config.yaml
n_layer: 12
d_model: 384
n_head: 4
n_kv_head: 4
head_dim: 96
d_mlp: 1024
vocab_size: 16384
activation: "geglu"
norm: "layernorm"
norm_place: "peri"
norm_eps: 1e-05
positions: "rope"
rope_base: 10000.0
rope_fraction: 1.0
qk_norm: false
attn_scale: 0.102
bias: "none"
tie_embeddings: true
parallel_block: false
extras: ["capped logits"]
init: "trunc"
init_std_qkv: 0.0249
init_std_o: 0.00508
init_std_up: 0.0249
init_std_down: 0.00311
init_mimetic: 0.7
optimizer: "soap_variant"
lr: 0.0032
beta1: 0.95
beta2: 0.99
weight_decay: 0.14
lr_head: 0.00729
grad_clip: 0.5
warmup_steps: 200
schedule: "wsd"
decay_fraction: 1.0
decay_shape: "linear"
final_lr_fraction: 0.1
batch_tokens: [65536, 131072, 262144]
seq_len: 512
doc_mask: true
train_tokens: 472900000
steps: 3675
dataset: "wikipedia_en"
Each number is 128 + 24 x the weight over its row's rms, rounded and kept within 0 to 255. Layers, rows and columns count from 0. The size above them is the row's rms in percent of the matrix's.

# layer 5 MLP down (transposed), 1024x384, rms 0.11, rows 848-858, columns 192-287
size [ 97  97  95 100 101 100  97 108 103 100 100]
[[122 157 143 106 111  95 147 127 138 151  89 132 177 105 106 159 132 115 116 139  98  99 153 124 103 136 162 148 130 152 152 153 166 159 122  95 118 145 107  62 120 123 126 152 126 113 123 141 151 144 120 142 128 112 176 152 148 138  76 133 123 114 108 134 140 119 122 117 126 140 112 127 147  95 125 146 129 161 165 104 168 152 137 147 141 139 109 110 141 132  79 147 151 143 106 116]
 [132 139 143  95 120 145 117 140 128 189 121 124 101 111 129  75  83 103  67 113  92 117 156 135 148  85 111 145 153 143 119 123 129  85 143 104 125 105 128 143 202 128 160  76 110 135 107 127 135 137 109 146 134 140 160 120 121 121 100 133 154 119 122 131  81 151 149 134 108 131 101  77 132 153  90  87 123 110 125 118 155  99 113 106 127 138 136 171 112 126 145 110 124 160 148  53]
 [142 128 145  98 105 114 168 121 107 121 124 111 143 148 106 128 193 115  66 130  74 118 146 146 124 107 132 132 141 103 151  76  91 133 164 144 136 120 110 138 115 132 126 146 134 115  85  94 147 113 145 159 126 100 111 115  78 124 130 137 114 132 168 140 111 131 139 108 128 134 141 149 123 122 149 132 129 159 129 156  81 105 118 105 109 126 111 148 139 177 146 147 123 127 147 167]
 [116 132 131 146 172 125 102 130  95 145 110 116 155 177 124 193 152 120 106 170  99 129 125 154 144 145 121 149 143 152 146 144 102 124 141 146 124 144 108  75 139 153  97 119 128 149 103 133  88 113 150 121 124 141 133 149 154 109 112  90 139  92 143 104  86 114 121 134 122 130 127  97 146 113 125 130 124 113  99 120 118 123 143 134 122 112 135  92 106 143 126  94 134 125 148 126]
 [ 82 126  95 132 150 145 134 121 141  97  91 165 133 121  87 129 139 150 131 104 149 130 132 173 143 114  92 165 109 161 149 107 126 133  99 175  91  84 145 142 113 106 106 172 126  75 161 173 170 100 140 140 118 128 125 116 203  87  65 111  93 121 117 123 127 124 138 190 116 117 136 121 132 167 131 120 112 138 133 145 154 125 117 115 135 108 123  87 127 149  89 150 108 120 140  67]
 [144 124 110 126 149 133 122 155 174 149 130 100 108  85 147 139 131 139 117 150 122 130 133 159 119 153 106 123 114 143 127 108 142 148 150 140 103 107 149 158  96 145 115 124 190 136 152 152 144  77 107 146 112 125 132  92 129 176 141  95 123 156 131 137 118 134 123 153 117 148 151 134 108  98 155 130 148 111 115 161 111 147 150  99 150 128 103 147 156 153 132 124 129 124 101 124]
 [120 163 143  87 126 139 111 109 121 141 171 157  81 144 140 113 137 135 124  85 127 212 122  89 117 117 133  87 116 130 164  95 124 102 153 128 129 135 132 112 119 151  86 107 142  91 134  98 130 122 113 192 117 108 135 147 139 128  66 108 140 127 108 123 142 124 127  92  97  89 144 122 151 130 113 147  92 100 141 157 166 131 125 137 126 105 157 156 165 140 147 135 165 101 124 103]
 [147 107 151 141 137 139 135 132 124 108 125 119  83 165 124 122 181 151 135  84 133 130  84 117  95 140 153 113 156 130 131 115  86 129 125  85 142 140 152 162  92 156  95 176 132  91 131 117 138 118 146 140 110 138 110 132 142 150 125 170 140 133 105 120 153 133 163 159 112 148 121 200 161  61  92 119  83 106 139 112 148 138 138 137 135  87 130 117 116 104 137 135 126 114 160 134]
 [179 104  98 103 153  92 111 130 135 115 135 136 122  94 159 125 108 142 127 128 169 132 159 126 141 156 155 176 141 135 130 176 162 122 175  86 127  87 149 132  75 144  89 122 126 137 148  46 124 160 153 116 132 124 123 112 108  91 108 150 135 102  89 140 106 108 143 172 131 128 100 124 111 172 138 182 134 126  99 110 146 176 137 143 153 137  93 101 146 115 135 108 121 133 132 120]
 [127 123 140 109 113 136 128 163 128 101 105  67  90 155  86 114 142 118 118 104 151 128 187 102 172 141 137 109 152 116 115 111 145 119 145  88 112 116 134 167 110 145 130 107 137 141 118 153 150 129 122 131 130  78 135 138 111 117 170  77 112 118 170  67 122 105  99 136 155 173 123 143 131 172 131 169 142 136 109 106 138  84  99 117 159 108 140 144 136 114  96 139  98  98 148 100]
 [122 115 150  79 108  85 158 113 124 129 113 135 127 122 109 150  95 126 100 130 121 110 122 115 118 121 184 145 127 122 172  95 106  99 104 125 147 162 106 128 121 141 141 120 131 136 163 145 113 136 144  80 156 142  95 156 126 131 154 173 141 125 117  84 145 131 153 139 117 112 122  81 122 124  63 110 120 152 142 118 142 125 107 131 102 122 146 137 120 144  64 156 120 215 164 116]]
# layer 5 MLP gate, 1024x384, rms 0.117, rows 849-859, columns 192-287
size [101 100  96  93 101 102 103  90 101 111  99]
[[116 145 148 117 137 141 142 161 142 151 121 135 142 160 112 102 137 153 120  93 120 161 168 128 161  96  85 117 126 142  91 111 136 128 181 145 170 117 145 137 157 133 114 151 132 142 111 157 150 121 128 167 112  94 129  97 135 141 111 135 114 134 138 182 106 116 123 127 106 133 118 122 104 112 134 120  93  96 145 121 129 114 138 127 108 127 156 152 104 118 136  95 105 129 142 102]
 [178  68 125  95 114 132 161 129 117 148 152 140 144 145  86 121 151 126 155 110 165 163 127 133 144 128  89  91  91 147 157  93 149 119 152 118 136  82 110 126 126 133 127 146 138 148 138 146 139 156 116 174 140 127 135  71 172 153  50 117  99 116 121 157 145 130 137 144 101 150 118 108 108 144  69 143  76 120 101 131 118 155 135 115 137 121 148 172 156 115 130 121 142 134 105 103]
 [101 101 126 110 131 146 160 162 136 164 112 121 164 131 111 131 164 109 125 106 156  78  97 177 116 112 138 116 111  85 141 123 117 139  73 114 123 153 108  84 113 151 149 119 165 135 133 132 103 148 105 148 116 147  97 129 117 112  79 114 130 104  95 134 116 154 150 119 133 108 144 152 189 133 154 136 116 127 157  90 119 144 113 125 117 118 122  91 117 144 155 116 151 112 125  92]
 [ 82 122 137 109 140 151 130 137 125 122 106 101 122 103 116 138 132 126 100 112 138 155 151 153 109 118 112 119 130  77 137 154 131 153 128 162 161 142 167  87  85 127  97 139 143 118 146 135 132 134  97 154 117 136  85 135 158 116 102 129 118 181  94 164 176 122 125 149 113 119 141 120 145 166  87 122  93 109 120 152 167 142  71 116  82 127 163 132 113 169 124 128 149 112 121 140]
 [121  88 149 137 106 103 157  96 139  72 135 111 164 141 148 131 148 158 118  80 140 117 166 121 113 127 163 147 155 150 118 123 137 142 131 123 111 132 153 136 141  98 118 117  93 180  99 106 143 157 157 154 121 124 154 149  89 136 142 145 143  86 152 122 129 149 110  93 145 152 132 124 105 123 109 121 153 139 144 145 146 130 113 143  97 127 127  99 139  99 130 179 135 113 138 137]
 [140 112 137 151 138 111 104 161 102  89 132 143 149 144 119 123 162 131 118 150 167  87 107 123 119 161 115 178  93 102 113 128 171 161 130 137 106 136 102 130 111 126 152 154 148 109 109 125  86 131 142 111 125 121 113 127 131  85 131 159 121 158 100 136 156 167 146 160 142 162  96 115 117  99 108 122 189  97 102 125 134 148 156 121 133 103  96 119 138 168 159  71 119 109  57 115]
 [166 138  85 158 151  99 135 152 133 116  59 101 106 139 117 128 118 121 139 121 139 142 116 158 169 142 113  84 103 127 147 127 142 198 157 135 143 138 156 142 104 122 104 156 134 157 119 150 140 112  78 120 152  98 135 145 126 101 173 105 134 103 133 106 144 109 126 132 120 147 164 139 115 172 105 160 157 136 110 129 159 153 142 124  96 153 120  79 136 120 118 126 127 124 102 127]
 [ 78  86 118 126 128 138 148 121 138 136 147 126 128 144 121 142 154 116 105 127 101 145 109 122  99  93 118  50 140 140 174  77 118 113 132 123 107 150 127 128 166 110 142 145 136 134 139 170 143 136 127 133 133 123 157 107 116 120 158 122 118 152 104 125 140 122 138  80 106 141 160 146 129  86 106 103  90 103 171  84 176 105 176 124 106 151 118  90 150 101 121 148 102 153  98  86]
 [166 149 125 127 110 111 126  92 110 140 108 146 148 184 127 173 127 157 169 128 135 150 101 119 149 161 130 111 165 137 162 156 114 136 102 117 119 159 183 127  74 100  95 108 132 118 110 139  60 155 126 100 127 129 113 136 140  93 125 110 149 116 142 136 119 104 171 131 132 120 132 102 162 121 159  98 147 140  92 146 112 142 175 132 143 114 121 132 137 122 101 135 144 149 180 118]
 [114 113 161 100  97 127 163 135  91  96 117 114  93 162  47 106 138 104 112 117 119 132 192 140 120 119 115  93 107 111 143 113 129  98  71 145 116 120 140 145 141 129 133 106 119  80 105 155 127 116 118 124 130 139 122 150 112 118 141 160 121 125  90 137  86 111 126 139 160 125 117 126  86 120 153 172 113 159 133 129 113 143 145 120  98 111 117 117 125 113  94 119 127 158  83 108]
 [127 105 111 153 147 161  85  89 125 141 107 110 111 129  91 158 105 120 136 133 149  98 126 126 127 207 127 127 100 104  80 127 159 124 149 132 160 137 127  92 133 137 144 154 142 137 166 146  92 123 178 107 151 139 131 125 133 130 105 117 193 117 159 125 149 124  75 114 156 120 188 117 122 119  97 118 106 100 153 125 101  99 132 144  99 147 150 122 112 135 147  38  96  83 117 163]]
# layer 5 MLP up, 1024x384, rms 0.12, rows 849-859, columns 192-287
size [ 99  93  91 103 101  97 104  90  99 106 105]
[[130  65 122 127 109 143  99 133 172  95 138 129 152 133 110 149 113 117 115 173 136  88 113 131  97 125 167  90 127 175 108 118 141 143  80  77 115 180 145  96 117 130 159 121 145 141 152  85 135 108 142  91 108 159 110 112 133 103 180 137 110 128 154 177 121 165 123  91 120 123 109 163 144 125 117 148 145 182 108 133 128 155 140 131 101 147 126  90 155 114  96 168 166 109 126 143]
 [119 108 121 149 156 133 136 139 168 113 126 105 177  96 172 153 105 162 147 120 140 102  98 115 107 123 137 110 113 125  99 110 135  99 150 165 106 172 150 113 149  78 135 147 124 126 136  99  64 137 136 132 117 154 112 180 130 106 140 125 142 186 155 128  82 144 117 124 154 142 114 109 112 105 123 143 115  98 137 119 123 178 155 150 165 111 128 144 156 140 119 162 115 100 119 117]
 [159 140 140 140 147 134 122 123 164 131 101 165  77 146 137 175 119 175 126 114 133 147 152 140 117 144 136 125 146 117 115 151  94 122 122 118 114 110 143 133 139 169 159 118  99 120 158 129 103 139 140 155 148 116 126 147 162 100 116 133  86 151 164 142 143 135 138 120  93  56 114 181 148 147 119 139 122 158 123 137 164 164 109 108 126 146 129 125 117  97  87 160  98 133 130 130]
 [121 157 132 119 161 141 134 139 115 135 133 112 130 113 111 124 158 129 143 121 117 126 120 132 147 138  86 129  81 132 128 168 117 161 155 141 130 153 171 120 143  93 109 126  83 109 117 105 126 114  85 154 115 144 114  89 127 122 100  97 130  62 155 138 139 101 142 111 146 133 138 101  99 118 122 119 116 130 147 118  81  96 106 176 127  99 120  99 139 166 108 102 135 111 159 158]
 [122 144 121 126 118 120 114 134 124 148 136 120 130 140 150 152 107 128 139 119 179 184 154  87 116 135 190 151 163 141 143 112 131 157  95 112 121 136 144 122 170 109 132  87 121 163 117 144 140 144 127 155  97 151 133 159 149  93  90 150 117 117 108 135 134 159 145 148 138 119 111 175 160 135  79  96 127 149 145 120 125 103 129 149 105 149 135  99 129 101 137 125 142 112 183 115]
 [137 137  92 163 124 136 144 147 176 148  85 123 117  85  99 102 134 125 149 145 124 124 183 115 157 105 110 162 127 110 100 120 138 103 146 107 105 132 122 116 127 126 120 124 147 134 131 162 166 141 139 113 139 140 116 166 125 130 160 119 118 124 121 123 112 111 102 167  84 125 128 162  96  97 150  90 133 114 146 121 132 139 108 108 130 115 134  55  57  77 132 124  92 169 140 154]
 [145 142 135 111 132 101 146  98 144 117 103 116 144 128 105 149 112 115 132 118 136  93 149 123 133 120 111 144 107 154 133 108 164 150 159 132 134 120 173  78 134 115 167 152 155 119  95  97 167  68 128 148 200  75 140 135 114 130 141 122  97  88 138 155 152  61 126 138 130 127 128 148 116 109 115 159 138 132 132 120 147 137 135 136 109 102 125  68 125 121 140 130 109  96 110 133]
 [ 89 144 134 122 118  96 127 127 151  99 106 121 130 164 141 135 134 129 182 125  95 124 135 108  90 119 115  58 110  70 162  80 136 113 141 155 147 107 163 131 194 119 157 106 153 145 109 173 128 117  97 108 154 123 131 131 101 156 180 118 124 166 173 152 116 170 134  57 132 159 143  93 134 113 131  90 123 108 161 106 102  58 134 130 117  99 122 104 155 142 140 173 116 115 135 157]
 [117  96 146 104  90  91 121  92 177 117  93 154 128 141 110 124 129 120 132 124 163 120 107 150 164 138 140 151 143 127 107 157 153 107 144 143 149  90 111 168 169 115 105 121 109 122 122 105 179  83 146 107 139 130 135 201 133  93 110 141 158 122  89  94 111 153 129 119 121 130 137 140 131 131  88 158 140 126 111  93 112 120  86 106 122 142 123 112 116 143 114 119 136 163 136  90]
 [135 136 110 102 159 169 148 128 131 128 112 137 119 146 113 109 114 111 119 173 150 133 137 168 133 145 138 119 123 116 134 142 128 139 141 104 145 137  97 116 117 174  96 156  89 123 154 101 136 136 125 176 129 114 109 114 140 173  98 182 142 173 105 128 149 127 141 134 134 147 106  84 143  98 134 120  80 153 145 145 178 123 108 109 148  91  90 107 125 169 143 154 122 111 131 118]
 [135 123 144 123 120  91 151 104 138 135 120  96 155 131 143 124 137  76  97 111  79 150 112 135 103 155 112 139 129 183 146 147 141 171 128 122 139 146 124 115  89 110 167 153 117 132 192 113 130  88 113 144 134 131 106  68 113 129 145 114 115 137 139 106  91 124 138 131 176 143  83  85  65 148 148  82 129 131 160 146 118 120 128 128 126 130 144  96 135 151 117 133 106 138  96 133]]